From a checkpoint of a small transformer trained on Wikipedia.
Architecture: RMSNorm before each block, rotary positions, biases on query, key and value, tied embeddings.
Each number is 500 + 40 x the weight over its row's rms, rounded and kept within 0 to 999. Layers, rows and columns count from 0. Numbers have three digits each. The size before them is the row's rms in percent of the matrix's.

# down: layer 9 MLP down (transposed), 2048x512, rms 0.0442, rows 816-882, columns 320-383
# gate: layer 9 MLP gate, 2048x512, rms 0.0587, rows 817-883, columns 320-383
# up: layer 9 MLP up, 2048x512, rms 0.0601, rows 817-882, columns 320-383
down816 098:444445539496548507440477456521531501477518514521583510476527480445503447449526457454506511483407465507492490514539442483542481505563468463523516494505439466532529475506549552517447438509526468
gate817 096:540537490522500464479590533498489438493482468551473468454463514440449465475453474501494516516464471504529377538461516465487558509536477592569547500474522507439438534438433436409510547472554504
up817 094:566473521485585529485483592545518516446483468550483419474552537464456511507498473515533534513512510451555525526514514478467512509514468483487471525442543483561472507458512503500459472562528496
down817 094:546546421533563445499546527536487454535544499537528476518435519493442515523519477456545547478493538447587500582467556427511479525557461505450509578460487571473433487478504527539555524485532532
gate818 097:420500522483569526444538606452475498475485527496531472534551499447458437516519514479504448460478545476444556531484521483575506479497505432499551434480519405547424505529541473522488542461503529
up818 099:521405460467517543539533518555531503467491529520504493524497509522453502490551468534454471470492484559499473456535561474518552432450501516453507497491549489500519539447443538506412509438533527
down818 101:540520492423564515442534531497514529489533532491493502524522537479569466450496481454570451426415532498505523500586469490445488433556561555559533454509503552497527498499504440472444525490496495
gate819 097:484522463551510496524485490460522453479558517546482540591486439390530466499456521513412421445379532564518518474507473505426501449576453490514498499577446497435480457472445538484422466467451534
up819 098:486503430486552467518476527490500467466494528524584534528557509421457525512477528442526484516474466510475499481513533479499461502483501551456517546506512473475460517486489512484519449607512572
down819 097:440566457526473474451472520462574473487547494503574453524494483575471521471515453445503523474457443485548498532452470431528525424539500530458504580564485485536482552509526472530396542427519567
gate820 100:588501512455486461512494454497474508561563555540470483508507527535464552471429503504473468445481457460441532502513519513584495514449538551521506496462509559464461505462471522483449589449572468
up820 101:503463453478433488430576568407502492603542504522494428434478577457570556454489476529476550518569463468425471521503521494558515476437481413467493480477497536567443529442544457484512524520499459
down820 101:464525589422474525585530439559454438537451499543436428517471484499451506579434561487471441524477474511452485498487480517486498510427419513524556473484500543499509498463448494470526480497492557
gate821 106:433429548470500593423527534510600469492530527541482512561490536563546485475499429498459461446489473493499480516469463520437505492492436511511444436460508510496470441496440498518498473503449525
up821 105:551579464530504572526513559477498517543485506532478405500463567538486519480505532510441463454531439535483585459456518482495550480516420528593484497511541481477510501515471469521492436486469497
down821 105:433483481505528471612495442485489545534490462511527433480566546518477520552475498500559536551600426480544535387477489484480493566546541454504513543537488441483534537503514467450589548514444536
gate822 100:477542448515510558488461530497440479576457472498476552500493485516507501518429487563462458523475498572494492546477522516481551451497504535499444479486506545504505506511490422538490571501426498
up822 102:475546519554463634505506540507507562491494511550447510472501437487532531495387489511488541497445497497488471523524434509605478547422455448481509517492534619495474484557475513540507527477562508
down822 102:498472468521570479541477516554471507463491471482478574490538472542493523481482528511457548457492563537553507514511510469576567488536552504460481458485482417462523439481499454537516534524533528
gate823 100:417534557475497529529523515533534460542532505561532478449488506462535555406576467545550513464544443601454471543513452465467485442471452442548427485481529590547567520528536567418503497522452501
up823 106:507483432533448547536514470408452512468428482527470465505504583490497519539487523512570521497494459450491553552496533541546492501506501466503445511513511513473476525466515510566550451550486501
down823 106:503420513593474525535499490515481522536548519469486528490515458541497546469498476460519452472544455523436612456505426526460463509528530472511513538511537448512479507461528513505534521410502495
gate824 098:536530520487481502448476507429494458391506538513504537495544509486529479505526419516494518463492424562507440496559545483453530452579502430513430526512530539494451483510491529513485455561435618
up824 099:470497484559511476526413483478521493511458508490557478557518436545505442502519525481515540437482570474443468527556484508472436516520514497466529469486403478463533514515527529507450498456495456
down824 101:548454495478521459540499495483539483435548477474508431506549519468507484512484427576447517563519427485473483422452475511506453496500530466532483532533516527502426517529500552470484461533506559
gate825 105:527467458534528446480497453508477469491446567472525500461572455448525525595560511475429487457437486485516485522568536554525485505460502485473477473586533544503500515455491418503495483513469499
up825 095:553513539539504496545512461439489501488462450478482483508548551559498465474458455474564464466485393484492476483528520519549569539536482541484508504477500492451463439551427491609471522489489609
down825 095:486512530536538521484532526441487484501550516420505548547428500440479458513514474460500519486477524490421518509439526430563498527551596484530487529505510530556499466492503509505512512477548535
gate826 103:460468480538465556535507461528495543509515484497479411514485443495485507518467520564548482565496494570450518455490546542395448560512409516541417516534527502484560500481470513489450496459467484
up826 103:432503536432497525532503565505476448542519562470496556478515554525493530509523462486448460477491419482578430459456537485557514522490568489428570445626517441464499508427549566415450499480522495
down826 104:463558531449474544510560562510391539434537525414509487484494538487456481474516585520551520457507431527497490513555466524491463518453465463405441525476526536353505540481536477543554493480476551
gate827 105:477491557533508478517480419541501465480519430489492553499447497505479482497435595531460423484485582541501438524447508475603473481506465475486504531535488486482520436486457548447467440446516538
up827 100:462553412446546502493566510476508471587522505466437497554475470504513453499435531522496536489600485513476503533557510530474510508496440522508538544480515467511513482490491504462488505465555493
down827 105:418490520389407440518522457462537538501544480516463515536445536536393492456573479458446441494547493504478603518489518546493469497475448505533529548511514504534505521471513457464514511502493497
gate828 099:480543475488535503480509476529475498542489519556483523575518535533477504488526464550458497504562443498451537481546561504493469528475447505500490524469523539435439445584508519539523476463538468
up828 097:458478545554436561464548486516459528479515441534495506449540442467495503501457499495564543489503509486503513486487494500548426511560492421490478507422508493515504539513523538530496545529560533
down828 100:473474487568445501595466545517480611504521525572597500531506530539502447523486477558511505477480441486449467471561493501474512610458482548516427465474495484494518500555496532451529487488484549
gate829 100:530554489523512513488499501559497464460448477448531498560519448487469464516524488465482520481481515503539537536531476505550509545537482556506444551458534498501475503477515526527529506560465486
up829 103:529492527503540491518623488555418496499501519524479423588483472532571508447457470472556483496553453471524467534437546502467491512432478563473452445517511466497391517497518527556486484533478453
down829 102:522533453523482542521446501485490528549528457505528463537544566456506507501476541489459480427492451508442542599561490449579492531518531634489513526517512490440531544523434411502514456500488470
gate830 101:467565440512434538455582519507526419549555446543545475498542494525496553540558489467617527575467540542501533503455515542487485499535534497490519554491524504539522458460533456481529543531461496
up830 100:530536480423498480476546467564563534486512488461553450426442545566502535515451437508541440559494540476537513487452514549448546519516506537489501518505475473524486497484407508531524490426486513
down830 101:465556468514457531495507455535431450499460534437497440452538495539472434526485493492415502517449435507487547550490492505478563515534528538534515471398506483518431447490446506465476483555565497
gate831 098:461544453505462536459533517469488415522464416446442473562546503464502503537491500513539474498543487527491467490495479508437531520495488557487438461549521461659426522506559535539525517510516536
up831 097:420481444507602531530542480459505519537495519534542421527507494513531510495570514470512521464502467432457472450425445505524479516627534502461537488470526514524488502475423487455515498464534523
down831 100:529458557573568512463501540550498549442521492508616563510492578543525523512492447526529510504504504493493476516466529546476545505539538463540489478499457439483554431538496487600524475489523461
gate832 099:433522558468489585509513550496472403504467475463588515504557424546555501433469564492455494483484579393567445479450507543549434518506455520558525496494510524494565506514553556526445495520496526
up832 097:557482481488499508486568449476511466486525503479530513534448558547485482478507454478510481463518486451497560467484441488505474499524488490537463500525495482465553563450509516446563489466502469
down832 103:516477517510505421506543624492503480563462451504529452512504442492453558507498537470473504441459424547492422507559538541489527521477455494491433576510471477536485532499511445518490570466482408
gate833 099:450422467467502465428520550477440516533509493521510509503517547494499550552492504497566520425481531468477477573542528515424444474488520466524454548422447416454428433476513459493458454459482486
up833 098:530444487446530487581525471519511523487397567483524418502446523570562476488518484472485464538498509528474450529460526485486444525466502484478535535565547478508567490461486451409449527506476534
down833 101:571490502484468529496491464526473510530505495583433501502427520506427490564514458567501495507510535536519513456529465488544493509530570525498478499484473493441466474503473535484528497464481524
gate834 102:488547457516544478491531588538470527455526528522499534462486590429480541515494526464510514523469494605502490473495505578504498501480511472475513502529513455480550466541513419476535522559466478
up834 106:504477560450536411464453499553490407555517543548560537533452457558495552494446505501484509494454517507456515483584545487535397454476599471534514489467498542505505558540575535512484503510505405
down834 104:552465569506586445506454552476509496485448518559527443553507562476511401546521517538478505522501588494515506479500529518499475484507471450425426496528573492491472442525611502501548463561528448
gate835 097:591524536537517524460401525482432477484491576474539574489556453499518436518459478526521507465481472551530545543524487507455465427524519517483464560540579505517522516452498507517506481462521477
up835 100:544465497525480490512470537505519548511503530476511535443536518602486532475487523513493505504454594540422539474478523480589448480550524454517507459474511495506458477503538440556571519538464544
down835 098:480522511509517423520445518512504436500484524545449517587531490427482476533576471477418518491492511528441462457503569495512525418448432488517561541452538483452532485525494493454503588476496533
gate836 100:500505500413467537496600552516505557555501579457491494541514510451549487500469518479491433486499463531517476479512520435534444566545533463544440513513515551503472577432544531498509456497466485
up836 095:524519481542486549487540510505469467469481453570481505484521530508538510455483452545520508462568529431503544488492562499551542585518512508524470434505595458493493496482462507473509474500474458
down836 102:516484463482497452500515500573470398461482474487484561532466520483477540487507534544488525478484498527549469494533534538457569500486548476438598544545502547553527466511495445451456422443493564
gate837 095:462606596486538584497548509499522568527474523478503463561570464504514563540491468524461481466566484558550530472566516492508537469490585481521463478489473458422478516494455483547440453469575490
up837 097:467524522473476493520501530520491538492597529461518382484460502484466529451465512561453519446456512512529540403528460531563536477429511489524482572419510457554502473457521504526550477510488499
down837 099:527449508475475468532510511447448485553515470504507558468480451486462512492514461503542452537460473507509478441530461492545507560496505515463465431486509589546508475475534458447461511447479516
gate838 103:533566506470500464484454499515490497523506519509527514519407514548522531521455465498433535408519507530508490499483515483462398516486435506495493504438464452430506474518527478450510499463499504
up838 104:507429510528565534473489514543501425541588493526521487552512527515436434521561482454490530469492498538465497467439470531523551501466525512570440456541462443527386519509486522469558536552437537
down838 104:579526471462516472497608467537517526502465496454506417543468526490518515505476486449583467503403565479441533454557497482588492494504496541542508512479472420592448431515520575497520523539401573
gate839 101:494456471490493502522503529480506529468445574525467490464598517472501480426475466465474546533507447435501520472602572534484464502541521465511556435501505473503487449485449499493477533477501500
up839 098:479488448513513536496548460497485492539479514498477439495550491449498472521504495535503511555502425512518479460545466548405478537496509521485475470468523440432470476545467478552498514518542518
down839 095:543540529451464482434494462472490500483497539549552474502525452513547534447483496514441474516443528506501497441454454498470443495507515486534414515435493520575449499469568487514480494493514506
gate840 102:512545533492521464496463503522505539533576527535496493502438476476496575477542413504462507498497492470483441510495458502474498492464538432500510492502548470470524490498428509467597370460460440
up840 105:506503458500545506519499494540509467518445600580582530460513493521548470521485488544500424470522456563485526438478438503454489533488554500465497562417503457413510514543472575520486524509498448
down840 104:474499455459502556481515435439476468517470481489569550457461496419545493486458484538488456448527507574536480567537547578474511548559528475536413510550552516543485464517510525482479472533484522
gate841 093:514462443418523445451392512549519534505491516470408506494503450479441534556474588497531461558472535477463505494454472554482530538485479479453499562503529419466469555526486501523536506449484429
up841 099:563491486520479546477473524527499511519525575461518508431474483555447432524486548546497477518526471485573533468493438591493478554501470513466571524522522556478480422427449471503496470496501484
down841 097:438487472511516506456552497468535455546495519471497535525502488466531495496508534467512484509483549487443511508542538440550550546514492584560541515458493459500567457527463454502489424524485524
gate842 099:484523584478453518528471543479433549443472561490496505554498514537531446556533506502507540507497469481490544553484468492573534478524472499466465514548534562537515467551510475485526534512429448
up842 101:430510519429544540503475526466509576513477518508436519511517504437510455539457519434528513528457461464467540529462403512544508489530523583437442532562417537504442521498461511531464490496536533
down842 100:520464494482544520417538538515531513522475446519569495460549543494480468448510519517497525488626530549511472504474527504472499505486450491489544539436521432502528514438483470530500547533488501
gate843 102:493546534501483541523457511491522476552522488539476509474530506550541550433499485537493473461503514430428482516490468487541525466540508522520533510470488510512561548532490466430472517487488432
up843 097:456570542488513552479490533454492471526543475559549470482409524511550451551493454494511411509468532479468523484518459541531519410507480529540534535389488515518433519516484527559451514506473520
down843 101:564537516521489501537450549511495454525496490558632586383439539389513533452519457450427408502462564531471417522532530455575520450502519458402470515476460496535485475559514486481470522453500520
gate844 106:579483481532524485515490488474556486500501488522554510495498491472457540452488502500474484466469521454523488496520557495495463599489555497485436542436601481414516478491450501520510523469489562
up844 103:446525552416523498478496494485484447570489475536567528542543433482422473556508475567562465516489496523548513475582518509507454513599540502522552424498488536539490501465496541477455520505558542
down844 100:598518576477554526487535564533422486522492512508528523525432535469535503501470511540465523561536479530497503442472460495457580529509486527530457538473575596523616521475527501489526530500514499
gate845 095:478460587468454426419554515503520509470484547503533512508452508443418484489498478497512536462510450522600512540454511483498494452514493506522504544486442480525500470563540568496564497531527542
up845 093:544495480471433485490508544485495464492522488524492560488509522499497523499460459527564499496466438463527515530474502556488522486514496519454455450536463515497455520437500593520500499561526476
down845 097:553574502504512563507502496421548483517522527544530499483476510482431549509546582472514544458458477527476520548524465460488542488440555455404455410480460595476484535478522500525527539503546486
gate846 102:600517491476517548569430499500508506505564573476549487399552515409488534477543557486513520502429524501535539538505507546509578497507502545460520548501520515542525553500552467480536500515526576
up846 097:573476478422511535477570519539448440496470494484524581465461508507497507515485523470499521489479578522456537547474510521490502543504520520495503466498505532486476539533476496559527485547464533
down846 098:510513596556578545534480519530441484487474542489544523476480590465525568480433449503533469545494463443503549511419555517516527581574525413443500489529523468440506365481465499455495535519548467
gate847 099:434541510460478526557521475501492438499502516434448561499512498528530483608463502511511412533531547526513470521572508546511530430512489513423546538543433429455463473485495501493515478523453499
up847 101:450496475467480592504460491554489505414558518468513471524519462412439479522569545539540468464460488462558511454435496558505588516489525476464451526473508496544464529525470477482487463492459468
down847 100:471517496541455466471480399557520528538564481519544538518526531528515507471532501462424549454521451524521448510571431479524501520513458543504449440486487550423519487462498510461450546532431519
gate848 104:516542448579539447426476514481506553560531519529536480490518474520439473460484461379473474560490490484472494508538579569504439476519546532450514483541589462519450497492501484466466510475512557
up848 100:521479470542454441418465465528536463538543494515437459517462509498530480530563448546490542412517468486498545470530562450443487503576504488488450466474434470542476488513487555526505539551518484
down848 094:456491455501469476412506483545538510479542469501416542547528471527489508510460465471455463537484435488528515496505522427479530568471549482513544520585532581497522582510525527544488515470530570
gate849 096:534462475444536474563521506530497541485457483492514479514564486487466519483475497498498489536517437446506494565516526543485433465512514510517497478445488515530512447431495560524457523498543497
up849 096:522477442467495448506473490484412533535512583496476446472447509541456495483454515598498475488518476408427537528492582473498525386544421468521508504506511529506536464510521496495497512445465490
down849 101:433440459601523499452509487508546462536559517463455493511511511499530459469517461572451503483499502480501533478466490508479517454526435557453484515518534537521562517494497546514546474451471513
gate850 100:509517576519530492494421561427508555456513544535386500409468496543480487567473457519456454512593570483479592477497512505449418524615489484532528444534540518503515528479448520437527517472494471
up850 107:509453518496488458462504526504594474574458504482425535538485558516404533547487490560525543488417504567503445449490536460463505523530416521576501477520483557491504527486522499453466509453470532
down850 107:497504593473447564498482480490463519520507521508492504499472467504493463482546553503514558592485415500509489474603501543509499525496546563508471506480474557501464499453474420495466473535484507
gate851 098:492533507578532574521454466556528532513481525447521533508567453442511505435506487421493527488491420574511547514552483486428487506520458482448549474532486467490463450458480521521435424540516516
up851 099:520548449479581433464513575491492516555507562519499469536555504506505480461463535461501462418424462477518530498529519551605518561606545537522455486451514499423482530490505475448455515503478489
down851 095:516508462525567489535554455549527489564478446537510460531488453546485506478552530491528507420546517520497501462483508460463524509484517498506463486500553586566513485494496550513511548545509544
gate852 099:533482436469593480558477484478471504451448494431437515452488507492587471490524543540527483475559478513468501487547533536460505400418463427436431548501475492532492581461475536491547447526473489
up852 096:485462465463502462515515509482502535383497539443458533482469526563513449539534547570507456408437493521447497518525485469516560480508503489471531478419515531464423498516514531532479609462508431
down852 100:474521555501459500435505488509623485481591453520546472534482502447459481521427489561497428559568541522491471481393438543524569499476450460547444486490471534485478490459509449530465511493555498
gate853 100:532494465447510541436526496416526537597518472492475524430477503452545480524572458545450509458450506538493502491519532460427497425472493527462436550489491440518541487552541429539566571443473521
up853 098:472550499572466451410491493477450519519434534521521483498440422453523528431495512466475502464516435524455481513550567562560552468535537566529495483519508492584516490554474495482508496484553511
down853 097:417452558460480555493523457475493511534450479516567520537524508497520505531463488515524506464464532482502439463491510525465515524472601462485473537478444499508481548453438488547536525506473493
gate854 102:535503475510537504608455458533517461561468507526480523584530481504432569484497494547500572515536469571487452393580488407404479433519501537492453463517529479499507571524513485476423448470482521
up854 099:446443499486471473437462506416515526532478481431582506497464564522505496510494476479513429542491578539528488524484487544491481480541551494486512493571458473525501569482505487417515552527493481
down854 100:508417548476394487520513549473494438538446506491428543450423495483505504528479561422437503530458479527452412443534509469462548515509508529467506531537537581406474517563552491534497597508469577
gate855 098:483507421501558576470458482494549526530515540534536505481482409522536529458444480498516511453585499557452448538496518526470537516521549511481537433431485509505475485442520433453545456454505453
up855 100:476471538481517482442460529563491515495461509449523489495478477449461510500548479497581499516543466486444502560530413546545559475502507444450492444560502556469524407478451475544579482547528484
down855 100:573496539451527456507554567492475489557547506536595416506531506466492518492595450463534546543457546479383462500477524504533500457504487438519527535447580483505511450436539539552531506400458553
gate856 096:482540447515507519529501518505512491498524484456436466506539451526500454561523474488546493524516439504417472494419516478491475445507518501514504515588424536436533457556500421513536488504533490
up856 098:520439524494535559581518508549446511505479516481478493492429434526489405523452510432439534469556462551506466399450525494520496518514458520551545537461511464486490453542496519503487505469492500
down856 100:435510491513553574522510509452501454559488487470487458418408455503520519510521534494453551453537537568520423474478456519525497472517440485506507511512446537462475458458477480464493464575531499
gate857 098:436512543458485485455465455463485508543408532504500509480539610515456495523527529535501464523499536593472501521479514492506560486562534493540438526501486469501494484506530445545520499471516489
up857 101:499524471467540614418477527488496459494491524587482498499461563472472524466515590535453429482570535442504471607517484451494539419493450497476462511511480479536569479484514469513506500477511439
down857 103:471515460442526498518454473434490502429492526535552504536548562528458481481460452532490506566484545495491521487550525551593539497533529423506492529480515465514452550495510593520528557521546521
gate858 099:555450542541463545480464528494441500498518475496510536497528504511567531481481488451571491515520512521542551583481478461484475434496552565488473554473477510466556440472511471452472505597468479
up858 097:525530564491473444562489474517451506507505416472549487570519461441490508570483500471457560495515457540471508521541526554524442439473503516533537488502471444533499509564526533495535446496519479
down858 101:529474461580481450467527439531486490526557439498524457537483489509554478474561531492497484476475486425515514491521493522504491532512509513489493516511506527464465508505508494577487489516464449
gate859 094:477545492453551485504507459460486417523561523521430512532496513503478484585470427497507458476533509440479515494550504520456532466513554536525453474594484470454465518444540539498485551531532524
up859 095:480557482531410473482506515495550498461427427497514509563547319552468503520589452466503432425473493541439506520530472496449475557456451525531499520545524523574502513482512450460499463529497503
down859 096:513534549471501477497479514537488567502554480530474482574471508460490510517474522530436490541548499510470521470457479484479517481542520516570444462515524527472463522548486462519492550491497457
gate860 103:555412503515516465573566456474498518488412448470487527490497549445524426486518483493505457480458524454475492532495476489517507475543506517485547526590483512477574478472505516446472549544466474
up860 097:519560498488547469540487537506494491473514539538534484489555495482494521457506563539454467542454515488448576490507562461449557479501533534463497448506467596489524502504476509486522480474535493
down860 095:487519537488553531488516523475532554505530527478606500568567574479436533475479513517496435490481489532566474479499535535503447531502480497619480501521542495495428482509510487519489458498533530
gate861 101:513429535481520474499480487454444523509531512505403400544497548563502492543479549575445597510560520502521490525485533522474576549562379453557547469429511505516548479462524401468454501485456495
up861 098:475492477457519517559488461415477416508426440574536500417555442485425463531443510483562526494536448536450551512436493489559541410515485509551587545560529441525413579513518547529506492470483477
down861 102:463535538455469493533542519463471513530513558478495477491531462501494530479497460506533512514435586497461505501498533435505491525481454516363476493589506459451541538469514501522518504477476497
gate862 098:509543521476580494599426487521562488556475490560488466522436547497461605555564430546462527562479602522531496539515489452464492505519479552544509495515460507498432487539479513495478454549546406
up862 098:573485485492550491511466510491499496552458511573512495510508470587516510582534474510501554544479498505436493515520388503465452501492487434478498496498568526442472481424534486467462488600484558
down862 099:448514431560532576524517502528506522466482479521546485412525501511507484540572513492555454514530461505503533550454403500466572492437436517476541514512503480475530452518490493446532484543473533
gate863 100:514476556475531478540450473480559506490440509522432405479584516560583527499502489492542488526519481483452456476546468527497503472467516468518469491511428462515588544558514546460535488496491460
up863 096:501479486531489516470538463564523465430475429465501491506523481495534476435466480506557532474497508489508523490500483500470511556508439477565520583553523463475437486455494509485479513467504464
down863 099:443536464536499553458475537587499573490489502534594508425457495512549518502533467492446506530508525510509493446472488539538424462583484530416523553496482507520491510467436486433481528517476527
gate864 099:511575471452410575552462570528474561529567481550549563505493523553550487545508527451526464500431582514488540512466466510399547518392470487547435495453538492565528595484483442462480495506483449
up864 103:442478488497511520474467513539415497483529571478516468479523528490450495450528488490473446599522533487599517510458545594485422483508504499476591494525469491521447524515551554477539456517523501
down864 102:476517533564524597482453485560502518543483468510508512405482545481475517485467544508493538497515527476495481450443534456550453554474453445513550482504554490489521528441545518510555512481525550
gate865 097:545602521522488540520547491482433503493499528537479479509539510406590427532518509534459516558527479521448427407534470527485514498548457539388460577499550562480425561577399509499510440493507462
up865 091:500507479557561458577536477555518479439521508418452487468549500548509532555438506438471518555496505559479502483535470490479528471423488567529559500452537500520474524451478484518506443503500483
down865 094:504434445495450526414494433535454483523408432500506433557510453493521577469551479543485478453464535499534565552449545493468458440547527516498552560487442524518488465434515484507541469517454550
gate866 102:515491536540540452466477509404562526480565442516493484518480445450467514491459533453485531505474506508520462530515477625519505475452437515467545487504431499577525502452518523493534551486458536
up866 103:483493522457496471483476521471462462549466482440530542479466428557525525506513414506426495421521598532458557507470548498493465480529459517443518467455468526488388457562480514507458542503517501
down866 101:469545470558476467471502434556493521544404565438515485478560494509502426486503508501478462541551496527481527536461464493505485567569462578545457506532580477562556519507451546488531386511525516
gate867 098:549471536539485539524522465484495547550452557601425498569551493417561497468497469479510571514437449525534480531438508445441462552485543518490493549543536465477451507460496517492583519471492480
up867 100:488473431502474534515431469519470462443427454477466481424484484485545503476479547480487541577489497523490518461565458475502460594531497542428459475488540526432497458518516489457393517456445494
down867 100:475490493484433517509526532585457481516490450501447410453438458494571507532529427513439513556550530544483524556552483498524476526560507497535495528504537441521529501475509479510454493518472509
gate868 098:510522544401501622511571446523529584488486525533489531430523547479561501512428506557545512447569482537553512494504456493639541472508550497521469411441508491477547476486542510408538490557457502
up868 101:418515491575489515560500523511492508561400509555449565449523493511479540462504485463480494560508543593556454545463497482539491439493520552487528491504548453561498548493483550462469499535427475
down868 100:475514450517525553494480470494519539492478512463462539522546448553479427529507447583460529539520451497519458501526523455527550473427490538539523492563539442476451515507508497475530499539469445
gate869 100:462561560518527497490487564488481467528467508465458529445508491542577430530516527462539550549525564513407465539493493418452418546535570493496536444495567542547434480552477462528490452483527486
up869 103:590577461526483575607479566498482470466451459500509464517467521467447588522517449469483457440544494466533443484483500520431539521486505563523545480513530423530492503467519468566502436485546559
down869 100:469425546505505560521500477527519534487592525457470463491556543491493486472528609504540519546610499506559538478521480484535535473471492535511444504541475497397494560541489510518595523527498569
gate870 102:482519493428437455493499495539518445457481515563539544548509509571554414475480481470545492473515526475491552539416408555457442481470515467591512430475437568527502520474470534438550482531489502
up870 104:567518528474482514480512535471617469496513421458464467522587518472507408458466504432525465475511455488501519526498501444428468546490471492447418537437426534541481495478483546540471480491484555
down870 103:549471488483500388488533505530453558534566475493487506539497421500517456590505503510457506536467442554506531480487519559443490556475579524481461439549486495500469393456476456532571502497487528
gate871 101:495564518560443511474533489518522509511510496434518380478504523437515523496548480518541529450574572492557455465479444473503458450487476586529529550394540513526490459583487448472540483527444512
up871 103:523470481458516495511554462589539495481463502506513514622548555555530490501477532457482430556571437464447523617490474485487488537563477420490599534547469518554497546470519555509547521486463566
down871 105:499446594505506461460501512573559474596490560537485539557573514506538470525518592492584391503508483540529539517547514443476516494566544492510546432515536550464475549534545584528497475518475495
gate872 095:498514503433441527543556516513481543469488463407477460456552489533506459518510504533443508491472481532486535468519466470414534461479533533482522533397497473509515424473521514588509499500510646
up872 090:495448531442512495446454476479549430522498441545474511522559511526529499390507566513477439497447441495546533509446470508547511523488578439456479432483494458524495455480510419524450512523458506
down872 090:509586479533446519469505517523475548462535541463585525427449533507503543454488493518525429512497462552521456474471514492493516482529484503509532520512531496448487453549533508493443487509559602
gate873 104:565566468446491487560530485475549562495568481515505535425441553568575467512523501471465518444581461505469483477521498458542528494432480507479514500550485514494553486530554469522555528567558460
up873 102:498444490537561492547492475478482495460497406486472572528532536469467450527509593477442491535424511526594535563500509499452486493528562515524456526443487510491444471529498446478428481398488454
down873 104:505465546512484438511555520576523506478550520525492612595524568497512507553523498595478520540518488584534485452539524520514525480489477467503478514504503507516445521420483470426492492517461546
gate874 105:548484447473586473491466424526490508433454528504489491545571539557478542581558545503454522605467446486517483521388492471477516548493527447525494482435494532432515444443511522542542552519462507
up874 099:454428521444465482591474490413534482555516456516518473569462501567494499574463494548517445402581453552476476424454559481529476484484542498478589501442557518535517509511564481523459503491483534
down874 104:536438547457483496532518527482500567493522474449532435535410505529575529477513473467492518460500460509440482477497455574508506532553441442530442495437543572537525500484503481514513533479541511
gate875 103:461473444498527534540490531499500451457461516521487430489519455501535543516496441503514498537472462567442588464499486578563427481567475481493488504490483493469476446390471513491479516500509510
up875 097:501502528451555548519421500529515491472503477475510455491516534554521561494457517471482460480424564517494484477499488563524404533561518477479427538507513480524573540476488554474562550461467535
down875 102:493529567475514469491534509452473479465504505451495446527555463517447533548511490451407471471489559540496446513529517491521428494484522554464520585472480534493533497434543405510486415499506409
gate876 103:509538496460506422458466405491456502456512590618476524472457551510518539537494525532523514527538459473531532508435526553545492468500441464518437471435438525450444466515518455535418587504496457
up876 108:529532509411478483427478506543567525534456506439466510585475519494555493497544501531517525479499476506518615518548499476551523600532470457515512533491539477495476489484530472561498534413492522
down876 107:426512493453527549392471492565481468555509480500533481475520539475452553526498458512548540421500488495502485517476509410512524483439474474521505481476489509473531491464485592477479457501435473
gate877 092:581438554499531448633426465552592453518494521496472530532476444531514556457507522470575552459432463532502518483546527553502528531518476482471483480440537460550445495541484442468507508546499470
up877 092:584526491454541507494449471525504476546483493459555442465482500473522459479513523494520530457513451464465541529460465461491467548480453470501527534481471474477570496513561502430545519438513455
down877 096:464516430431502531491518522518514474574455513478528496525465597542408558462468542492501499478557415506491485510514519471512464508467459537519466488480524481592579446484521480444487508525532450
gate878 095:508544500513410500498507517515534539501476485498571495462485522443438519497503492457494511484508529493518505520517486467445497452471501476487524517556538554544587491513526415474509429537487431
up878 096:505503500517472497448508471436485521534505570544540488452519533426482525504518507440540473501532483517486520504504480547499463468509459466524554569496567467514529481570481519459468452518537432
down878 095:482546484535475501508509523533502435438444509518527546531536490475478527555454516538509507508483559572544572476557453538508462483422466512469458505528582545544462514504473546558558509527521545
gate879 098:471597563406556464487475573516560504493492484444526479424503441532521533559506430496461488496506451488437531550504511507530499506589466493480546479543501424536510453435511509512474487527551511
up879 096:516474489541507507503474459501442521532520525459574432477488462503497476467532515506460482470413495511514497512511518505521513511498567440621499543487465544514465547475455487466527481553569462
down879 098:543472512437502473536540460529428474494482495474494418577489431429447452500488425462539490573443494481523535523560509530466520462572473447514475523453495518569475454478467524525550534509554522
gate880 101:462503475489469429493469506477459475526526580517476515499512565464528525510490496508534524485519512475500522434591524541475443490481442490470558526430461487426436551457451482544510524583546556
up880 101:472491419469476464465455456529479507445579465494550481517510565499486497428482550557485470459539438512490505453465540458520472408476561472526446492516535494485466513459485479478505556536520459
down880 100:462527537522544493440454477556475488525486462527546550505495446456478505534518436524525426485432493455472475530513475536501433548415431419428535504546525573528520532544545497426504479459531571
gate881 101:533421511527494583497489514555489514490575575538489540490485490585486493475496464535476488517503531506437591483506540491549483515463386559434431531507557490504500536430468517546528471488541500
up881 098:557512462496445460528493522521552536502542440492398482487521509506512558458541481448457419544581531418558448493492493505499454496526475473485466488529514498543499524521506507565482504537538519
down881 093:508536523530479493548458508551525487539452587523528521562524458498507504483485498549562455496506533551592482510432547594494620493501482504465468528478466433487485477480489479530551489498479486
gate882 100:509515512487490536552509456484445498543532647497485528497590484529506493492464595544512504495471524531507546482498480479476581528526429583447524501521586532493491561477555529504497542455444541
up882 098:506515510532511470527504549436524422529388506523487487510476437512473543455504533432532457481391474537474504554494526501425593471575515501530545481533570442499496438526497514438508526493503419
down882 096:465550513457543558525539410498456454492516546502454585457498509533480525484425521454491550502458515508479488506463516553540570492459543509488524534509494553483459480507556507532470518453534569
gate883 110:474484518494455590471449454482504526518550509437508450519462456505527540462533480460485453497520488489471512500466515597532461511564496496522448487521478505478537508467541497484487515517486487